config = dict(
    d_model=64,
    rope_base=10000.0,
    init_std_up=0.061,
    beta1=0.95,
    warmup_steps=59,
)
Each number is 200 + 30 x the weight over its row's rms, rounded and kept within 0 to 999. Layers, rows and columns count from 0. The size before them is the row's rms in percent of the matrix's.

# q: layer 8 attention query, 64x64, rms 0.449, rows 0-24, columns 0-63
# k: layer 8 attention key, 64x64, rms 0.474, rows 0-23, columns 0-63
q0,160,149,204,164,207,214,219,232,215,197,176,205,185,140,186,194,190,226,213,142,199,144,234,237,225,209,190,196,175,154,138,218,228,176,203,189,152,221,135,224,206,198,245,167,172,195,223,195,205,210,230,172,188,245,204,199,138,226,201,130,181,240,196,192,179
k0,101,231,223,204,209,220,147,187,219,177,225,173,175,205,184,159,246,151,137,205,195,232,188,241,200,182,180,209,234,217,214,194,215,176,159,185,224,216,193,194,147,194,168,229,198,179,200,202,249,135,207,233,169,286,205,172,175,191,228,259,216,197,181,241,230
q1,160,218,174,228,208,203,254,242,190,197,215,225,175,147,175,211,105,245,257,200,225,220,159,212,180,262,244,196,197,147,200,193,188,230,192,179,233,200,214,180,217,216,238,201,196,222,180,211,178,222,240,213,238,176,249,170,194,232,193,151,179,197,177,179,211
k1,124,172,234,177,236,225,211,204,202,137,216,197,220,190,239,214,194,190,193,164,253,213,215,219,188,211,236,209,215,159,202,251,177,256,182,136,195,194,218,154,194,193,192,189,251,171,217,222,232,215,196,229,255,215,173,150,212,279,208,208,190,138,218,180,225
q2,094,199,201,203,180,167,216,236,171,224,201,203,171,153,166,147,146,212,193,141,211,208,215,236,205,255,215,180,238,202,165,214,192,125,243,210,210,233,200,209,219,200,198,211,191,185,182,223,200,238,226,200,171,155,205,168,153,269,189,164,209,215,151,143,178
k2,071,153,230,196,250,174,283,202,185,230,252,167,218,203,243,211,171,183,251,199,249,145,219,178,190,234,255,228,206,207,200,194,255,208,205,180,188,162,222,186,155,236,225,177,218,169,171,216,193,167,211,187,179,193,211,181,184,246,215,163,178,205,235,179,172
q3,183,220,181,232,153,250,180,194,194,202,183,193,178,184,181,241,199,167,227,241,209,217,185,184,165,126,127,180,185,148,193,221,204,224,191,176,163,179,271,238,216,187,245,252,183,221,181,176,211,214,201,197,180,226,205,195,238,177,216,217,244,172,235,233,246
k3,091,203,195,198,173,232,154,210,254,241,248,235,198,233,209,228,145,149,217,176,222,180,188,188,149,264,209,222,210,175,185,233,167,169,233,205,166,191,187,212,213,151,168,185,153,190,214,188,247,244,239,228,149,179,191,204,185,214,246,243,170,190,193,186,190
q4,138,209,242,173,196,159,234,242,194,192,229,165,171,230,191,186,188,203,201,101,191,191,203,212,148,264,223,211,202,188,185,219,207,179,211,219,229,232,173,210,211,236,198,223,261,186,199,189,210,230,212,222,211,196,236,168,152,278,222,196,207,239,171,172,244
k4,123,257,220,240,192,206,227,197,226,227,237,187,222,138,237,165,139,202,226,198,194,177,206,214,182,215,221,179,202,224,142,187,197,189,197,199,241,244,245,209,207,221,209,212,200,174,198,209,151,218,228,198,181,235,166,220,168,280,232,218,162,270,222,165,199
q5,086,195,223,232,175,152,199,213,203,186,216,190,234,182,139,155,193,214,157,172,249,194,237,179,201,229,186,180,197,235,183,195,223,155,277,195,226,187,169,221,206,197,176,240,247,255,177,226,231,204,226,176,134,185,163,158,170,199,182,195,236,208,150,182,186
k5,076,141,198,176,218,195,240,171,217,164,238,189,180,205,238,167,175,143,244,202,226,141,205,194,215,197,277,206,198,178,203,172,198,175,216,203,183,156,171,227,189,173,224,200,175,165,130,227,216,199,230,194,172,256,182,182,171,254,225,170,170,213,233,193,211
q6,122,168,252,90,172,213,177,164,168,236,205,171,199,212,177,187,231,196,239,265,188,208,186,194,214,230,158,218,186,207,224,203,189,212,229,203,246,204,225,184,207,167,159,172,192,216,204,179,193,184,164,226,195,187,208,224,206,174,177,225,223,159,207,253,271
k6,074,190,194,207,152,182,142,194,161,234,135,168,143,202,176,159,218,150,159,169,168,267,194,208,170,147,161,235,202,239,216,194,161,186,179,198,206,202,247,214,180,163,177,181,228,209,224,180,193,211,207,210,232,209,207,211,207,165,211,209,205,132,207,157,204
q7,148,229,161,210,201,198,193,221,206,237,255,202,243,166,233,209,172,192,175,233,198,215,196,195,249,225,195,221,214,225,226,288,161,191,175,164,242,243,218,212,183,227,207,219,194,232,210,201,230,205,197,203,218,198,188,181,138,172,249,152,188,223,264,266,190
k7,116,161,195,259,188,224,239,204,199,210,231,225,202,129,144,193,227,170,238,237,212,195,203,177,187,187,242,150,208,183,181,205,155,257,222,192,135,153,156,240,210,211,200,247,229,180,168,209,217,190,178,198,199,215,221,260,185,184,182,150,186,183,192,188,205
q8,136,148,199,236,212,182,141,163,182,279,229,181,217,232,215,189,194,222,252,191,211,179,230,154,213,221,194,177,216,193,197,225,181,192,246,189,183,215,171,213,155,194,291,194,199,188,225,200,236,244,185,223,172,190,205,225,211,244,159,233,199,201,222,174,254
k8,099,226,235,182,189,162,251,205,217,196,182,196,228,217,194,245,200,204,176,221,178,159,217,187,207,190,197,258,222,218,176,169,226,192,175,185,198,273,174,216,149,248,206,166,183,239,210,212,175,158,175,178,179,219,186,156,166,196,183,154,171,249,203,290,175
q9,077,218,164,185,220,245,156,235,215,220,167,208,227,193,263,209,204,206,180,238,184,187,195,191,180,134,206,142,209,203,263,201,212,222,143,181,206,225,220,185,239,195,167,188,176,231,195,191,205,196,151,245,228,183,220,192,218,151,235,193,130,247,228,189,169
k9,062,280,192,243,119,223,181,171,250,194,183,206,204,200,183,212,207,217,177,177,173,238,197,187,204,241,144,239,175,172,201,188,199,247,205,188,237,217,243,203,173,221,175,227,203,152,230,200,226,211,151,185,240,211,206,244,212,165,167,156,246,202,173,207,188
q10,089,201,183,151,217,218,243,145,192,136,209,179,148,155,216,175,202,217,216,247,222,179,170,151,231,128,188,200,195,222,214,190,194,241,183,187,236,213,198,202,163,205,159,196,251,233,246,173,247,185,156,224,238,228,195,242,184,198,220,189,206,177,179,173,189
k10,068,201,217,198,179,200,228,228,191,227,187,119,239,226,186,161,174,251,211,159,220,187,161,177,202,254,176,204,182,145,209,138,190,207,197,165,201,200,247,181,218,210,212,252,248,215,212,174,223,142,183,189,170,209,192,185,184,145,134,225,187,219,191,183,203
q11,101,188,206,195,223,176,185,152,222,77,233,202,207,206,184,233,259,213,197,193,192,220,191,176,186,158,235,271,207,225,182,231,196,172,200,171,192,212,234,228,167,175,196,180,202,215,186,176,170,214,166,198,127,193,195,209,191,183,176,201,221,188,220,255,168
k11,094,152,152,221,168,166,200,200,206,259,219,198,188,219,165,200,177,160,189,200,205,162,166,173,189,160,187,226,162,152,207,219,176,254,224,252,184,206,151,225,183,149,182,238,252,159,249,178,237,155,165,185,209,173,209,233,202,217,177,201,213,152,195,185,204
q12,085,145,220,166,183,223,220,173,212,233,169,239,201,201,277,243,163,167,235,248,161,168,165,183,211,207,183,171,207,196,226,190,226,207,191,234,184,191,209,174,183,161,176,200,216,195,166,196,185,188,167,262,223,242,201,225,191,148,221,129,177,171,224,160,181
k12,056,227,203,164,162,177,194,202,205,205,197,184,232,201,197,229,262,187,162,242,202,262,224,192,208,200,136,192,232,232,259,232,213,160,189,170,207,184,257,213,194,199,173,176,232,195,290,206,217,200,185,224,190,123,170,166,225,189,194,217,204,180,227,180,198
q13,099,189,185,195,165,192,163,176,202,211,163,223,160,245,219,212,223,196,207,233,142,176,197,221,214,165,181,215,144,197,227,138,262,219,211,225,212,196,176,233,245,229,203,245,187,164,201,163,176,171,256,171,194,205,211,194,212,135,183,207,193,193,192,278,170
k13,097,162,162,176,177,198,199,215,210,226,217,203,219,185,157,175,137,167,193,216,133,212,194,163,229,179,199,192,220,161,225,139,215,206,150,183,201,170,224,161,258,170,198,190,154,204,191,212,206,214,233,244,192,223,168,181,167,244,176,133,171,218,209,189,147
q14,092,213,184,212,227,204,245,225,206,221,235,187,219,165,206,154,155,207,270,152,224,197,238,251,206,269,212,218,254,170,178,185,135,217,180,162,196,217,154,184,218,203,176,240,224,197,192,216,216,228,191,236,218,233,209,210,189,258,242,180,199,170,213,167,200
k14,091,196,159,226,188,184,147,205,255,214,218,186,192,206,198,153,202,245,201,207,257,193,169,191,171,188,142,236,183,168,217,216,224,278,179,214,190,166,151,190,151,246,244,223,190,205,198,198,225,183,193,159,196,185,146,236,177,210,201,243,240,176,182,181,163
q15,085,162,197,203,214,189,237,148,217,126,206,191,190,135,223,209,180,196,168,195,231,186,197,211,183,156,183,209,230,239,234,142,173,165,190,240,178,245,194,207,162,191,173,192,246,276,200,201,218,208,176,207,170,191,222,169,249,189,251,167,200,234,168,184,194
k15,055,204,139,247,217,250,190,234,183,168,239,220,220,181,203,182,182,192,190,153,225,208,187,215,197,249,219,245,184,195,202,234,151,275,217,165,198,215,245,277,230,192,255,251,219,222,162,194,188,201,193,183,208,193,212,217,193,171,213,208,181,176,203,161,156
q16,063,146,225,226,223,149,224,219,210,245,220,219,215,179,227,208,196,227,167,149,196,237,199,178,184,231,163,189,182,188,171,208,233,152,224,209,184,241,189,203,177,215,209,178,219,181,201,213,221,183,254,176,219,177,196,217,158,257,197,189,198,239,236,165,309
k16,088,192,202,213,166,198,183,188,200,178,244,183,204,206,167,239,199,148,221,171,151,214,238,209,226,213,215,243,195,196,178,154,228,211,150,193,190,221,211,193,160,194,181,200,178,146,189,161,196,187,285,190,259,228,153,213,225,291,201,162,206,182,195,171,201
q17,071,195,206,192,163,174,184,184,227,152,185,168,201,226,202,134,211,226,145,268,178,186,183,216,194,165,135,194,186,205,269,173,217,188,215,217,240,192,259,226,204,207,202,224,208,242,240,177,166,152,198,184,176,167,233,228,216,148,232,189,230,190,179,210,184
k17,102,236,214,221,184,221,165,165,203,216,196,164,217,252,201,223,213,227,170,210,185,220,141,227,228,222,139,238,200,194,201,196,201,204,210,236,212,199,201,237,157,225,187,279,165,234,224,181,197,108,173,191,191,198,188,219,244,153,150,205,208,218,195,156,189
q18,076,189,195,182,165,227,222,240,192,159,224,209,240,253,218,185,175,221,192,151,229,159,191,244,196,251,179,222,200,224,215,224,247,172,205,229,200,202,171,163,175,243,181,216,234,170,229,183,192,197,189,166,188,185,156,169,158,242,144,172,214,231,151,261,232
k18,097,147,193,234,263,200,225,256,157,189,256,270,297,257,204,161,187,246,185,196,209,192,209,207,184,188,148,210,181,199,228,184,202,236,205,194,163,190,182,192,210,197,210,202,210,178,192,228,208,254,192,189,206,193,172,219,176,210,187,196,205,243,216,237,177
q19,083,154,198,211,208,196,230,200,259,122,171,230,170,204,175,230,199,211,212,226,151,189,212,205,228,168,205,166,207,270,193,251,175,222,193,173,156,153,221,157,211,212,213,156,187,201,148,222,182,218,211,202,214,183,205,182,200,237,192,152,209,196,168,138,155
k19,088,232,183,207,183,216,181,206,209,188,186,233,210,241,156,218,230,188,308,212,229,188,200,173,197,130,181,213,177,184,147,195,197,207,179,216,134,155,168,175,199,227,181,188,206,158,150,183,147,214,200,231,211,176,172,174,195,143,170,202,208,184,198,222,176
q20,077,186,186,179,242,226,149,209,201,199,221,214,136,180,196,192,240,207,220,181,220,184,194,181,218,192,212,200,159,158,192,190,180,202,149,163,167,215,184,215,130,252,208,253,208,228,181,199,179,211,250,170,152,255,227,187,184,149,180,254,192,145,232,207,214
k20,087,219,167,224,208,137,207,261,202,166,239,207,168,199,176,226,194,176,190,181,153,197,235,210,227,226,227,195,223,221,176,171,190,199,129,220,177,157,168,203,203,224,190,179,260,194,154,209,201,166,219,211,182,199,215,195,202,181,145,225,230,205,137,130,243
q21,080,163,178,217,200,208,139,181,185,216,229,228,174,230,191,207,165,204,179,184,237,161,259,181,215,158,146,209,202,181,207,191,182,243,245,215,251,217,212,181,185,183,230,276,191,200,176,183,231,212,175,115,227,210,184,164,227,169,211,256,205,190,209,189,232
k21,102,200,215,176,180,229,180,167,187,200,226,200,213,230,244,237,178,204,184,228,223,208,213,175,163,207,156,216,232,141,195,186,162,257,247,211,265,208,200,227,187,171,180,251,215,207,187,211,226,190,234,200,213,206,246,233,212,178,232,301,203,203,167,206,252
q22,090,196,209,170,166,208,155,215,177,202,172,226,193,197,219,232,269,179,168,208,216,213,178,189,181,162,216,229,189,158,221,219,197,174,184,217,225,172,226,198,214,130,157,171,238,162,252,210,209,212,188,177,215,249,181,199,221,111,210,202,221,180,180,223,278
k22,086,203,251,198,146,198,202,189,228,166,168,241,168,211,209,246,207,210,177,218,207,195,151,211,246,225,207,227,250,208,233,215,182,225,223,205,190,218,200,170,191,194,159,219,165,179,240,217,246,252,161,176,215,179,180,225,200,121,227,228,220,212,133,253,187
q23,091,177,160,212,138,163,163,182,134,149,172,205,161,214,176,206,198,147,159,189,122,197,191,209,189,193,200,180,168,204,188,216,190,193,190,212,213,226,221,186,221,177,190,166,273,149,231,178,193,191,211,186,155,252,155,221,160,169,175,219,198,192,200,203,171
k23,081,143,170,212,215,171,167,209,168,185,183,240,250,186,171,194,238,169,202,190,213,184,114,199,220,212,186,212,185,227,176,201,233,159,202,188,154,181,167,202,217,226,191,174,170,203,265,188,171,189,252,212,195,210,252,180,195,153,188,173,179,157,152,153,167
q24,084,267,177,219,197,263,216,222,203,206,214,175,241,208,200,181,177,179,240,189,200,178,178,196,220,215,207,243,173,210,247,121,212,164,170,231,192,258,207,202,209,273,196,186,180,214,203,130,210,153,187,166,219,197,195,235,229,208,170,240,197,187,197,165,237